config.yaml
num_key_value_heads: 4
head_dim: 64
parallel_block: false
init: "normal"
learning_rate: 0.00114
decay_fraction: 0.738
train_tokens: 348600000
Each number is 128 + 24 x the weight over its row's rms, rounded and kept within 0 to 255. Layers, rows and columns count from 0. Numbers have three digits each. The size before them is the row's rms in percent of the matrix's.

# down: layer 9 MLP down (transposed), 2048x256, rms 0.0712, rows 62-114, columns 128-255
# up: layer 9 MLP up, 2048x256, rms 0.0765, rows 63-114, columns 128-255
down62 106:115093148125093153167158155119177149114098116152147117129136116156125168165093100117094162121101125151152154125144137170094128116101123088170144109161165118119163167086145130145125101078152133134118188159110132085116140140144155102131125084115120090102097128103156129114106133109082194140136108116120160150111069145110114160180114119139135138112153109096152128165130128098153119108149
up63 097:120131092150132155065111133131154123148149136089128101160122133152138099094116146157117140101086100093134109112097090174150170093146110135110110104148094111096105159131150114116116106126111110142117141102109137166151161093124154164135107160137152086137151137126180105131110125135122096107096128132138134123111167116115098141098111131168189127130092104147103173115206074125156119166120
down63 096:123158115136134152134128080151131142140122119136110126152099130132151091103142114123087188153103104126135148154101118146108160137109122153108131155101149144073138129140083139129099090136142129094134109146134150089106172154105090121126119161142177108126119136115121101124128118151150131187125157164145129125105111108115178132103115095137147088166159136105135172154103170157115148110122
up64 031:143160152092132186119108114122114016094155125125130091133120169191121138131115131131135134112109071098114121106126120134147114129157129120133137136118110122089150193184131132110088169131130113132139099115108128119128132128105115165100116109135130121108146126161127121115133136116105109111106140124100132124149136119132104116106138122140142130130143052157128133126164134140132136123113
down64 019:133147138194142122127115135133125136133115100115109123088121132084133132117140178091149122124135127062081129127104173143102113120125133129125135126177127135163161133116125105127126145118131135130141152102031125104130094117100113114097137104149089129122108144109131109178128110130164071156129125139150113168131119139124105138108121138089127120130141142138114119125094117117130140127143
up65 097:143139098126150118129107150110114120144125138122136111083118128174128094121122115134141109119167141141106111062176141119154146161186152114115132111130154138139131127132137123145141134111154123123116116150140148130108098143156117108115113088069156115105168152147112137148101146132153125118165137178130142118125131142100162086150133133119167136147115137151125158089198140110146105161128
down65 098:121142119113156126142163117108143083133125146182151141166101109154105121154121140133115119110126153113142138132097112127094110128134112124154140122152148129152099138135107131135108152108113079160117141104175122139149128131174093105113099140139140070123115099137128172112107111178121126148129140154148148110097141171140107126146150129144100181163126117124134124119163130147105127102135
up66 093:174150110112162153163061091130154127145121123115115096100157120149181138125111127139116112097137109146088162123144108129161115147172160118092130090126133152158086155139124109133116145093129083121125120107166179115116138094125160109107101078094173105107140126152153070128114097132126113101125156145119098094111137172148133152149148149137156088157134154129164129144074131171141144165116
down66 093:114136134110087136083140093141053125144090110073140128091104148132126115140104140100118101131124110141111140162100150136102106117148130124124122115163168117147156121123146120087138136119135120132117130139105131088110142146089173089118142121127141105139112122075085136115131155073134153157125097122155136110162144175135100124152155127142117104122152123120115155131180121133134074129160
up67 103:188161139092152125152114118125082122143119109112113146172150143136147130106139148089119158172119171126129155125160158089178142106127111120105096150130109115153125129100142119129141128153124136123120114108160122097132132149089146131116121157133105123133109107107120068147108152105127193121144178149112066146122164100113117094164108130159108110165073128105112098152143121132167161191149
down67 102:146138140151163138137143131168120173115092106110157128063126138144112126124124112167158124172127117139133121174106137163132115138125119144138132123126175103112069137112065119118120092096123117135120121123177102127143127113152123163138128109121133127119111163138102164151107174105102165092153126140116132121114124140117137172165127116150131143152125102076111098147138120141121112162112
up68 098:175125116142102168143111120126096116146142136110092119161133153156123105102116130129139158068144104128108108162154085117148098132174079149096121097128128133110128148120155088120156139125139133133126138146138122128143094076168125084133086086126123133153188150144132103102132149083118133104052127103153125084104176095100132099144123115125146112137099130168114122147180112120126131117127
down68 098:109137126108072086124114188129113184141119114155125119156140138078139129116163099139141118109111122144109138146139104137141099098128115169123157095099143131113144116106158097162141132170084166124138140146150125147151133081171086145131140100154096149162157101144139127152137089115143137118151096101147089120126143142151111087147125115124098113165136119156132183122115125134136174114132
up69 087:149125118102093116106159141138087112099123172105139106156116106118136108087149150134158103115089141158135139136108098092190102083146107170134113149149117107105110113120159099131137149071130119127084091165151122119133129150119129112102131119153122118160147094125122139133157101131190164115146106099134124196102151139144119117114114111087096122127122094134107137120127108131183100160146
down69 089:160106114133151122083158166118155083126182150186105131136125158086081128111097135070121143117126137182139132099102110129167149114121129133134094150155108113103122123127108125103119144125122111149172141096106109148116165124138114130112141101147122142102102113116101145128096132082127133147120117126110135089149112150133102121143152124143153105129126136138127132087154110112166130156111
up70 100:125125144114126144161118142104122112181124116114106138109120142148104117123103135123112130093131108086136161141138147146089142146168125160132102098153061147143137110102086114133104154121116116114152117172154184150107140103128171162124122123154099139151100147139157124141112177095130103116137137147126099128126097109128132153133117151109111077118140153137129106118101128126096113111140
down70 102:149137095151140140129113171147093156124148157079151106074090089096117143098080124125113099106111149116160164159113140085131106164115099094106121064124140157156125139113104141134123109109085114155124115097136114066138108129117137105145119156134126158145125107148181122139110156118161191129111125116115136124126174115156095118101116091111130128139135177137120167133113083106124131122146
up71 103:115132135069113130127089123131110122150124119161093164098108140193151127137156169127136140189131090083131175130130104145137111167112126177130160123113131105188114120130147112118128156096095127112101136130125147102110114172110157191115097089133097092108148129123139091128098136132136152113120106097140130123127135098132172135122123116121161099098123099121077110089141121091132141132166
down71 102:148102164136109089140110165128140188107104116129105115143144112126125171151148076173124147115133066123114164132143082126117110164136114092148105101161089115146123108144167125150129108112141131132135142116119099127104132151102163120149120119137103137109156147138106163118104098144112133135146111164129122088157150146110157082082079113123116139102118153139124098124115198111085141117122
up72 092:145123166086115139111134083138064132133133140113120144140104119169147136095133111119129155115164101162125097114159110114182163127117095137103118113109149088167141126135122115131154126120097143160114134145109129126145160160133120120089100069130102120160123130106108147126098108142147130106060111144143142097159130145120163089106146120072149127158071119161102125084095105138148113131131
down72 095:093099152074125093101124089089135222112134118122111148108111135086121111164160095167133156167142098158149098103189087154127132089169133140107114129158181125118108113184092108099126111133151132163153107072119127138157150122163131171104147093127162081114121122107131130120111115114085152135102048154184119112091115135165135150138104172122157142151120136130112126124115161139162145140137
up73 082:153117088087100138105109100142055127127103125103172106140127165132103106102161199126112155139120117122125138142153116132155171132172126120104113115096121108162115127146121160126113133147167146151115116172122152107169111144140131157163134114099104104120136155163125132119115125117158143126154085143127123127125160125101116103101171138168129153082131116123114097115144109129127088143137
down73 090:124126117116092113152125159072156255117124126111136108125144096145118083143140128152141132129101119131132153112118166198115146138128116125119135107137112101118094113155096129110101093144083141156122116120104122148149132136096104124166139165119125078116138103140096147154162173097119123149122138137160155124103133138125117127149114157111138108152108144135112122127135138138106129108134
up74 101:127140128131171125160138126103097127180097133116155078142120136131156106153110146140153135121127136109108133137110148129127138150126067119141140133154110121192167130101158145104160129136078168108133115137163129115109070110120176150137128112144132144146162098105132094086102132127141098112115160131127109137099172114115141160123133158136146119123132086094106090147101115129113133133159
down74 103:095097138182111140171131094116088058077091112136105136119115144126143152165164124141118144124121150099145135155154120156147095111116106143133157146144128116162116107111146136119125136119116156123123158160131088129164131149113145120150155129147149152121151142162129141072127132134103102135177144120138115102090163073134140107077146145138127128117144138099120094161131098096105128113124
up75 098:139119095115167145119154117128120114095134109147147107142143132099072113129109121113149139137152081138154109137132166111127111142153145097151119110115088120123108179142090116125091156131149122093145103183130093137098146175147132153114142079124147126136133120103124117180100106100109092176159111169109148113141105127151174122157122126122140120139124113142127131125136143162120114129144
down75 098:125178096176118154113117125113141095140114124120155105135098085118172157118091157167110153109121115136159140192118092180108145120122125092138131084146113162122141105146115151109122137140158153110111151117131124131130137132152147123129175110137088173155108120086116126166108107157137137137132123137120123121161118119144095055172112168095105112081114100137136106134167117110122142108134
up76 106:129148149086117153130130138139106116167120101135082126102108176122131134098128105105137140123148158082127139120118133162071184143137112118167107134109158122131165157150097182154127156131106118102097091092150189113140108110136148100134092109127122167090163103136134112146119149101150153129137134119078109127111126123144160123174144106139124135135118103125139129162127156109156136193136
down76 103:088114150134170133122134113117094108091112120115092153095091162113135123109122132103083133157174137130179149132118115170127127117123118136111160101105123080110105103142167188124114117210099116128175111169121104103132131123135159140127131137094148114095103120128130188082139122147121165085105154141153175141157138146104138114126110130111105143103145150163119143114158134130110094135106
up77 096:140127143105161122133137123139134118111154104127130138096124103113119086113083130152140136101114121120112168125142136117131150145094166125092083139142120113112188138158142113109126129141103135103161060088147137124136110143050137139097129115135127121103175080142151108098076129109114119147101162151118108115139174128125111130141120099118127117134138133112143130148118130192097138128147
down77 099:134148135124107131120081102113107099092112123096140098101134140123121111100131154190117154150153151124119135141155118148101119136065112170134119143132181143086121099133170128133131149139095101100144123083121146146180139117137129144132089090135134175149168087154127069104145126119115089149167122103108132095151131137132098116100118141161128146145116095130104128148131107147146131127121
up78 104:125124167106185149091138133125157116101140136159175142104090168117127159140103113122141127115114136120130152087138139113115121139095123104117117123140139099186131095156132118120150146060089149080134140157121134147119100127105103135110098089133108151109141135145160094110151151146131130156132133088084105148135136142121129143145121096166146131124171091086123124108162133205107157109118
down78 107:123107129111173094096141126076119048139125126128130121123105099107141104108121134109119150163084132141131160132132115124126116169169112156133129129117106126151159128115095137127158114128075147142170119111169109096126098144153124129094134134139131102125141137140153147151073124116133123146146137126097078120089133145118132125095127130103114130183124151119084174113143105152113112144080
up79 091:147149110108162119125146145130170126154138170132094124145147150144124160132141164112180108113127116162141147115092122129122128139128147133118147146145124046145172167137127144127120112118119147097117110091142176102131114132087095131093110101138127124085088120087145130131133162148113132125122142123104129092093111144124160119177120099104093104156115103138135111106151108130140146124149
down79 094:150100117117147119152166125132118065139118163129151146113100147153124125097124117076159157111132099166134112110105133156127114102137125063085155116196131105101133159117109138119119101131108133129137131123160158138117098134151127107108090119161162117110131124146095125177130099122074149134124120137140154122159140137134118157152143125150127158149087158129138155132151098134175110124133
up80 100:136148148080131133122119083135140127121155162113099134173164117175118164128132123128168151110137118110159122094133149104099102098126137125120120133147125108129155161113089151167143149116161101158139127145120152149111131120158135157071095146149105112126098118116109120100095172143116093094156133128123117103151112121119138098156130116114158113139103126139168132079104123160130110144106
down80 096:124141119083086090122100124130113129141102140112084113130107119133135152136172117143157147140137110165102146124119108190105147136100156119124145096117152149103110159141135174129096117082089125147182117144144125132147130118143109130105109200096136159120131094128144150136135146096127109142108105140125147104136102067114115108164100101109167128131140102132156113104133143115148137154114
up81 093:125115129090153105139138096128101125124167178136139131136096112096134120133156168126165134109153074121110095133123121138142123117113122151135134175123131124130151179151088145130125164117103118100091094103113188112160109168094135158091117112119110141101093174110141120118142098166148114128154134153098089125106114128111089123129146096141115130148100097122149135117173116120121137103163
down81 092:155151064134090126137106129082153094138113103140167127074122126117092160119124171093116147135110103141143121076167135150101136133081126129182132145150103109085134140109153141143094152148112198138113118128101114119163121134133112132158120115140139095151120089138146153126140129112142076119116150175164126175147110130137093118150145136138144110149067144167125095140137138165153124126098
up82 090:129129117168086113149101112164122114129103166119170096134140100108141161101132183108142145136150124145156108145141133122145122154127124151156090148120120116081121136126116142125161183167157128115069116102167146095130149144168170153110143088131127098140148132157146150141088102114123084119126119093122116132135150166104142159198138081118120127119131077129147110094107128153127069143084
down82 094:101170146113104180116127177124101181121173101119087128127081123125134101108122118180078113119086101135147138157138162133142134153126088130153132123159090157131092109116107116123119123107143135097135085174142128130138125120106118107167122125110116134144117107062126121160151140123165135161100100109151063110125113090170121104102114177160147139132121137140134142127098128187165141102182
up83 100:140191105097172128138110117149065117121105114131137093104091133117148132142161154153111138106123133115089133156132131168170125114161084151108105120155160169131093138129123140098172155133151119097114122157137170098126107123137183140100134058127158097138113138194156123135158104109135123129114099117119150086093127094109159129108128128142119110156138092138111146079102117132135137132150
down83 100:114121105123165129093117098140100161122137198109138125114150141151134098089145118148127136147102126106100137143114095101121115172124104144126081134144091100146144143101124150126106163116137098174103120112154102137123138110156149106113166171143121132145174085081119141068107127171143138143106091115102136111133122166131096175129138157139120106128129126079147134131112159153109142140141
up84 114:112154111116122150125130153112117118137133112120140128119137123148079114121139123120160117116094131084102139095071103114095141201083114130129136115126083123144177149106134099161140144157075121133144115185105153133118098128121156088124105121128102131137120151115102102104152137130187157165127131090128094104146072096154125113102132110131113085103103141129166102105152119129165139124147
down84 114:093101186125147099101124149129111033135106093108122106097097129137088076127153134148123106142111125123125118131123138152141075161138127118191137103125091119094149127140104123151141135124167126148157150124117151129119138111115123108110136172111146145133121159088147112097120117139159133153135166091119112070120135119135096126110132121121139123098129148123103113104126154111089140110137
up85 096:110129075078115146155089123109113124122088191151099151128196131143136174142135122084157155114104126118102110143123086110147159139115113122128123148160131101109118123116148139134171123156116088092161145154118120149153110096124097140112097127107161123097147122114143104123144140118139118094105100114087124144142119125093133148174143100159178115099117143131166137146140122169145080159152
down85 096:107138132162106132140121117162123245130146107115144091139139146089131107145119121130181114167125116142146143146099137113130155123143093107113137131144159131105130137119148141103134099178090155110123156116123117161124121131096144093100132122133115125187150111128126088112138120130092101134139160089155114105128091116080114110160130162097134125086135123118098179127160139093132137092092
up86 109:111164127099117149116083106134133125161170132096115127109115145163124130102142135132125146097143118113132096148131189106123164121116101147161119113170105131110145114112131132127122202140120112070129110124152157164114093146084168180112074141126140128140160118142151130147076149131128121099104097170112157109108135079119136149101117113146187130105136112136127170152173139113067128186131
down86 111:112122115135093161092102093178165175113143124088151128148086156157136116191144125110138148149140104117147116130138154141097123128142114129134147123184124112076118094119088159127141160128177100090086102101125133120143079129123134161132127148145116148104121151080164130140078156141135121112110112121084170147137113123152160108151103152146105138104119135085144126139160111098111140172118
up87 093:104153122103131114114162123127179100135093120088112128100096106160133142172162166114167114132180142133144171123094075146160122155109141141112169144130113118170125163083137129101117115141122130088109141130129145115118120137128100111149109133158142095115135126124128093125153153144147083132138126095132150140107094128172173090153148130142099116097118114125130091168146122086151162147155
down87 098:140102097144106123101118100147151110128122156122133159064150109133142153114103160131102148109146132124115138118148129137128136128103107119157133141113113111090130090096181146157140105147116146131121158122108145071122128142087097129149104175123101133124093110110119129177145139136113109162129146196148106104129150114149099127137103113157155121085141151139093152152141062151193162145142
up88 098:116134090103106116118119139129074114125149147121135144148163123141128126145147172132143128143103149099082133160146160147125108132101139141095108167136098180162127156113147119128150115155105081133060124117179147117135139125154151166122129123136150143131172122138129097095146145131112106119129120164162126155119152128130138147140117143168183110183137062161106129141129129111150156134108
down88 101:104127119105080119090131118120134062124128145094158118119120152143111070177138122131117098150135118099149132094093108156151126122123078102117130137089173159101161130140107166136111126130078135129116138099102141155154131122132105111116137127110109140115077116100126067124187136161084141165110146185159092137140113104155135138109130140171116128152119134155139128094132123079132154126110
up89 096:099110129073090148128120133138149108168105114154130122160081125121128127145159076088176122112152103126082124144115131165113103146095145117125158139122119113095118146074123079152135173114137144160094154143155141141082129153116113138097141138134120108114133107121143089139098134136078154131086132131128127153145139087086137134092104140178139169105151093098071156108107125120118145164167
down89 098:149129105142114094146099113114125029115150124113114092144112131081128119137151138125135143199151113140149104098100127095102140135142141111130099120135126106155111151109098113095169117107139176144144164132111102108138144115161116149129125114080167134153161164120130131119104118103115129133046104115095141120132145137146124112107127165148143123094127199117141085112112131130120125136150
up90 096:150148139126099152138115148167123129099127151095088102145168124162107140129136124143113143129133185109147122109154119119129140159148140125086150112108088132102155153120147082140117128111093124146137124132151135157118159122140128123108108107122138138159122100152095108136130170067150122118133121131134149112138120154121099105148110082121142097123102107156131115091141104124135129116165
down90 095:141099099106124107126117089143115208100082125099146147124145104137151111117145140134143091133160148143121139080128127146126125136119142130162137135127123102127137128131102101109147167086127103186126153116110095113124119120111126128163158140134138127128119094136128110102157068113151133179128135142188140121143141152120095142116087129156133152152118097112112119137164171151095156134143
up91 042:098178138110145149079111128122145103136135131120115095125106136130116136127114129122133150122123105107120124089164168127154156130128117142118134109152127106131127160139135123122159138113079133118126073136129177127159129122142113136111080077135124118128126151126151112127135149107146100135107138158109111090147130127116131130126144114134137118122125123141103124146123131167162133119137
down91 029:124107130105092070106123134126124148097107080158151132129161059170118168115120187163126124109125131145111124120127137126129142124095115076121125083138111082134140146113149127123170129134136072132161134122131122127137135152133101126125160128119144223126136133100152129115138131124145129138122143088117150130149121110136121126156105137121125089133123137153152118110168130123142127128098
up92 104:103171090129151142049129118107137111124161148122120133145143116147134131098119150134109166110117120167171112117109130062161163121154118109103138142143079091113111119157140107116126132104150138144067128129129136110134111178164125110150108151121123126133173113109147157116121111120143138118126143141124098147179175139145140134103131105163136129099104090111117149076128108179157115135149
down92 106:090095081110144079135131125144145133150167104149138151203144105107181117126150139126161157107171103145159097128081114119138148131143097117114121142108138129133103113132146136096095121140124148144127093095083126081084153084108097123141128136088142137148134133116127151111133106116110129138136164129135143177143125097141119105105106130141101110160123150131131126117120157117165150140107
up93 097:139113096135134145142105137113166112152145125129076127132170139120099132163102136075132155140093135139164098102115176122153144117153127106128100137121111166118139138140151181149134128091075084140121119122117114119122141080133174134129095156138122141154108173136092110140158131119163134092123122152146155119142165102138127111137125108127160107157147120141145113150109096127128087114137
down93 099:142063067114134106144137122132135109125132123149129133128125114077110143158110153120172151138132135118136112141072118167131139126148093107120110153093128134145139141099115102107105156125142148134111135109104138135159149105149133128133110070153106129115112151145138145124083144088107115120122103123111152166161154165169116135136111174122096076093133119134133136110112153145157117111110
up94 102:121125138098110127130177112087156117085098132090104138143126134172114139117134101145106122152066112123138151126129075135148141139142101127154147147157128130091089116150124128100146120115123106092137108160121131153123072162119101122088138167117133129121122151117128120127187124109138116125075133088141113107153092108149112086074167138128133125122149125135131041141076151114099152113128
down94 101:126165119142125140115065154162106142139128126112129122081145103111165140116123120078136146145153129126123127141171155145130116139120144111084124122104112130143143157102132123176169158128120128161115176116122127119145161120147164151113091120117160125148163122152146147130110118146117123115184140136093112145123129145106154137160144119128118113130124110074145161126173141178122093112114
up95 096:140154148145088159121160139105135109092098102141138145129121141152105124116113116110171127125103176145106142094119151126104154171147129168122113097103120087149130153158119092123164141126099133130157122122173146167097105139106099146144129157108113138154168181104136119103152148136133143123115164159079144102172125096105142186118109137165100096125118136097108116143086111141107160125155
down95 099:074118116159116097127182124090150045106151132084138109104145150098111100091115153120157157179088090127115120135125121079144143112131152162120096111114132125082101102129144153092141142126085131176143117095149169118121102149139111125116122135153147102131137131131124134089149091118140127104136145103097100094111122109122138147104143126149137128122169135095139111138113094160112128105122
up96 101:120179143136106144113156112111124104140145139114094118127110130125126142126093143135106142128107149134137213152122165136140129149126121146090130146159149149088177158174125145117085119067100161056130128116141110120136142135078123128095150125124136107122149117188103062156153156095107132108147149145084125150160108130162126147107158137121159104154092105124052175146097127123153117134119
down96 104:141156105125079111117134113175133164090100127153123126148100125129111097140154119148119104148121161125155058099156122152126100158141136092104128158142169194130133120121112157133111082114145113144132156168101104136105135086106134141110151119119120123132115121162151130142129155117121115153129094150149115094159113071114130105145131152112192143127119163135120146143131118142147097185130
up97 110:169120131131110155111138158146105106115121172115114061111149110123097115123136156114157109169126129125133113160176048113097119109161122143162141144132112100187142143144097144135132171128157149127122088148114125151113140163127127127133116128121134129134134096123105126144129161109152081117083145177130152131106131150138145111195119143107149156076109114121119064121108141147102146110139
down97 110:141151110147125105126119137140139042047097130089139108150107111137130123109124124163085075107142152154137148189108104084099104079133094138125127143130118104101146139149160124144180164116115125095153114138148129123120140154104148119126109125114156157188166138071131136178123122129142123115135131127143132154144122121114123122170148105141127104136114139128146118149121136129153163117139
up98 104:116133174138120119089138169141141105136181095117161118122153116129112110147122122089126157080117121177071126157110171122116118132116154155134127113143135141116118148183100151089194153085133107118164110124136121114155105148169117097064100111119150153129139136161140109116119129096131104115086107095099153119110138138171116107149128104169166131108110154131082174150172133109147172127153
down98 104:130109170111123132124110102119157083167109161101143150127118126119144135200112142099161110095125127124118123155140137130132137122156164108182125136120171166129118062119102157126097178118131185089128128148110125129134101111136131116119152120150106078103105103131118158154102088164105122136144173106162115135142106106135118120103136111151160139120093106097099139120155142165147162135116
up99 099:128181128114177120126136116128141129149123161136140129094112164178140109113079126132151111107145148107115130100108062138135089121185148111149131162138147112145121145121152149173127131144135120158100115133144156119118081114153105156079128126109116139111134112145079137101139161125107093093094157081121139145107127105107123135147131144135191109104136145145158107124124091132096152127176
down99 098:083122138084094137131142088125112126118155099162111154128101140152113112109124104110124138118146087092114136130144137159128097124155129133111114161137122097091110132177139121096063110146158144097124087122120114084127149121140158102147147167106172117150121132111159150079121149127115163113129137107139134139142100093125149100113125144166108120113196135157113134143109120058150145137131
up100 102:119149110111128156113072153122117113130128118108144119129129134145145151090136132099054144128113141080099098072094118135165188190137119147128107108134141138126119151125089099147131196132110117127052094117141133133107124080150131132121140086118148129129118128164167100147119131124126168123155134156111142143127136109154099126127132136103099105095142115131174114156124104178112123134110
down100 105:095140159145134153127111126116135164127109119144127128153162103176148133140124079113125133117135090095149125104112105115109129157158171097124140120125140167178142112106079105120095150165114133106117111135176136122127126095130142111135119168154086141124085148112162112143125143154132134120172120105113157100075117119128172145150119121119167111122144099079146098146124080138157149127097
up101 111:158149152124137126103130123127095119135148188112108107119154146152141175083118123107125131110123118149098125149135138122133159114112100130110148103127113100158156128107172156175080151089096169131133130117131106125175080137125119148092092152105094121108121126066101114113151114128147120112095124139095145144178104155118161114129151113098117156122123149131182124108156121142152135145138
down101 115:115153105153151146152158130078118037119128164126114081145131146138125115134142109141126154140146130097117163184108128136118113113113169109069129149112121138116089181141138147145113140167079133134093139168160099102165146107141138118123113110126116143137125137121130089087107102137104125111108137112095130103135135137152133114115158124116101163150158124105092101127106151132132115087145
up102 104:085124143154124108119098126115133117135175128125112126132160168136079107123103173153054150137133122141109122080126120112173133128146154133157141124123116148129136142120155137168138132150124121153165133140117124096120141126145107115111118127126084110135140121146142114106177145122118146115127123099110107172148118105120121149124148126154226136157157146151106084161176107143124101122113
down102 103:130107147151116116116151123082117096104118122134118112141138125119120140148172108143120113137131141142133112140131117113108090115101099143112132128124143172144112114110110161143119142141148080111123128058110106112101190098127136122111160134115122125175127158152159152144124124093153141151096124120099155116109116094149095135102148105119141178125094152092129106142169116141142144124109
up103 089:130110137138088143075092133160137130182155097115107103143150145168118129133123133110129175124118113111130062138161127161159164148130122119138087114072138117153112146154095059120155128120131124134162126121124144127129148135074134126109129092114160102109161099153129099119144086148120112118101130132137085122117170124171102167147124112101152126128089147122126166139132156157119145166135
down103 091:109131149081143119097141159100178217143110132103136088110153131139122101090124140128124148144128119116115085104139160127122143126132103120127124112107170087082129120161132149145101116123162138146126142108114143123158104136124114154103169099143138149153115167135143158128141110166122131148128129112135160128137131114121116139113172144119129165117155137164169137103075144133148151142144
up104 110:150106104117166148126112098126096113140127146153062136118127148182096140140167162085123122098140135108109143088123127101103156116138136127118115062163132114191112139130108129148119141147133102130123110193153125154200103135150155121124119112118154114145150110083137152097107114108108107109108145141102109116151116123119172108134192122114093119092126115162129144137150102128161068103110
down104 107:146119125138134109126131105103151118112144147150118152152096129141104132180159109139062129154135138121140134085158118137128099158146138151123157123137145127163093075135111121097091100139132153146154143120177157115126130123113162141125107135130147104138131163104153132101107078133126096152104120107067163130117137110105109091127149149100114108159099114169102118132126127119144122103092
up105 098:101137111159182126134130152138123100185178141132108122116106113090108106118131111166165120070096175138144112152117106116128126130118076144123142163122159101140144168175174136122139102144159151132114123129110130103133145153086141111127145072083134123122113145164129111124105101123120143135130098110133109088132104110143154111118113135176116115089122145193109133112141117157125126162176
down105 100:128074127120097163166116110111135125154180122168114119113145124130138101122115119152169162111134171081100116170097086169082096109097127112107159146143177119150092126093124089130139135083133145148192104119127101113082147138109116131113108139132143112149117138145104150130151083101082182114095144136113134162149128171136124125159108129130120150144103125101156170139045145127107109141154
up106 095:107139129123098130043140173098113097132079166106142156092157134127042145096133141122117145109145109159150105170127095144115137126122120131146097146136146103153167160105105156117160119088105123151116118160114113136147139112149140150129133161104122122149121192125177091154126109146145148132144120146089099113164112138158167135122155104136132098118103102107109158100085135109119153172129
down106 099:110108152125187112126177136155081186104135128121167155132135118132105122126098140138130111148094143125133145145129120123120098195123117128125176133117137121170134133108090147148138134139135142135101111143081130112100113156172113111170168133146081132135140120072129135099118110079138093127124138104161148153118084145122107129104115095113129108129122173080107128090170137126113137133119
up107 093:156122162123091129122153160140106105154173166127137124127126116140072116154161140111102141145112152094135138147115125137115117082141115143155147136150151134100087142168118164142081150147111118163131080113157095100145134156150141167105102115094136138121084145115107136117162124110113163118082128170104099107129139122137086124119158129144132141106157115120122125112124115121141126107149
down107 096:153106150132132144122100136170156104155132180178116134141174135129109134109123141125104174134116144122122126135164143133120147099111170104086180135122110119116100130142174144158104034132107155075158145117161116100139109133121149155131162091122127110135117130114114137107081179144129138128107164118154072109142144138146147128148120064144113136127101089135127154084116129097116122121159
up108 096:082134149143140146111102127098157114080114094093083131142127119157121134169085087114065132157117157123157177104142093111152126131097164128121120100149139101138159101142148108090138199110094130089143119133154149151099112136114098070111143133129122116135175103115108136115161130147195081138120166112093130161114120111080168140119111142150145144142141123109156106133137100141132133124113
down108 095:134175124127151131151098153140116137118085114130127129159147099131154113117085137117149101135126136099138157152137128138112121135110149122114104118076166114122134116151153129081159179125142145112150138103150097120144125103119121131123157128160137095139156077132121169134144130100096125170175114108150139168130151106119109145062099132111136087122118114148127093080119143127124145106111
up109 097:123122080113133157129109160110162117115117187130119110133161107117148124160164113156157123139145057101117109151143165148094136136160141167122148119103105167105134147137129137147102169066156108135171129118162113173114135121135122114089126087118116119105134133088116134134133129131153130134117094149133140087112129087182117169094127119109150173150110138151083115120128075117128150129161
down109 099:104144147109082129120167134090152141157095138130126171127142123161150125120173123101120145116099092124173096132140125127125114113083124135146075129123141171163128071140106145150132115095124157136139156059145095126182106171168112095134158151120086153145096147076145122121172105145126160149145174128097108139150073163152149166101143148136095157125139147116145125107153125115142092084148
up110 107:157127128124160171135144139081114098127117110116144103124148151112146099097138133165148107110077148125083090137151169125191163119159093132142126109147132168131125199142161135115163131120105109134150136094126112113114093120152157156119096141121151140132137111158110132138180152082164150144111101129099118096120124114081130166139174117120144128124129132120119123123124139157113097121150
down110 111:140113156160120144090173102137110106135135146100082113129118144140133132121119136135169097143131124121138123102135118135169124086120127114132174113101121125122101080130178172097135118161096105121185119130069146118126170099108160137145134123090140112125118163168120129073114119118125140121137134091101140156134105109124157105122151115108105134166110147155116158165140128139139160092158
up111 107:167163164110098091151093138122087106147121116087162105103152165131082162150099134100112120112126146112101170089113161134175106173118151128124160116143114119145106196109147119109134129130112117103130140124069126192136131154111121139128137133130101126138135144136151095132143095111194126128132129123126153167160086117109145107125172127104153122145126125166128149177130155177145150109119
down111 113:148104112089101131102101136141135114162107135143115126101163127101129135133144141154146124152120139142132077089135118155113106156099107113106173137156134145158130096132092157158072098149110162150112130098111167157174127174141120152143143169137161123121113154130076112138115162109129112128115135170097153148156134117096089112124142110082151140126104142137140135157123163109143169151128
up112 090:126163134140176138138152109130119127113152089148128159145117138181104139120150164067127106146124076153140132110130111123115082127128120121129115105136131139181176108145108164089165140140168079110132104137149183085137064126129108140136135100113126130118121161124112126127107130077109117122122183168137143127127167103099181128140152129109147086120079123126107147115114145143118131118121
down112 093:129127174166097090111117141094129180165110136154130117156113105109137149118192141131131108158127166133156109169153137140158134107123171134100090123101139141097112138122116142119116086129152106155174146122168123129145132096123110094140131161108106128127062182181131147136109133136149117107108119124155154133117113117120103117134118152130143121138100141100147117141111120085191116110153
up113 123:155172114103160174121131092082146121148107090105108107114136148105125144106133133134110132123127117100144140142162096105122119119199143125138166157134137091159113119128142117128152124146135114096157129146107163132132083145165154111083105144106105132102136138124139150069133113090086117092121159177124122104110138129112128114157139136153101114127123096152134107121083128170133078108172
down113 113:140146159110179122092126112123124122122101094132141158139076090127126135134107109107085123150139143131162103132131135146161149160117153137151183162172112112095155112149123124149110087092167114169140142163131162119147154121166125124108088114102135130132137114112140135110143102164091147130159141114152141126091114139110116137111156138097104167142164092164149098113118100143148122110133
up114 090:139157175086133147106123118154086126088099138124100119124099157171115100113139105131137126160131151115120125124149105128149149110139134144148124171095139102129100126126158096138134100154158146118078121157113134145121138095100133127143121145047137101108155195186140121115123159105090130097083154100113112150170107131116123126102172134107107133092125124158111121118114160106138164127136
down114 089:096113132140121135119142140135161162126166136138146134123128129112134147152113133101133118129116141051140160150117152109138131125156088127130109090139111084120143143136091124122195141143098114143146124120122089173111119169148124121151226140149131113103130089098136149108080113131121155117156145107099122149099135173152142174157119124134098137105135114129158108119141113146115114086142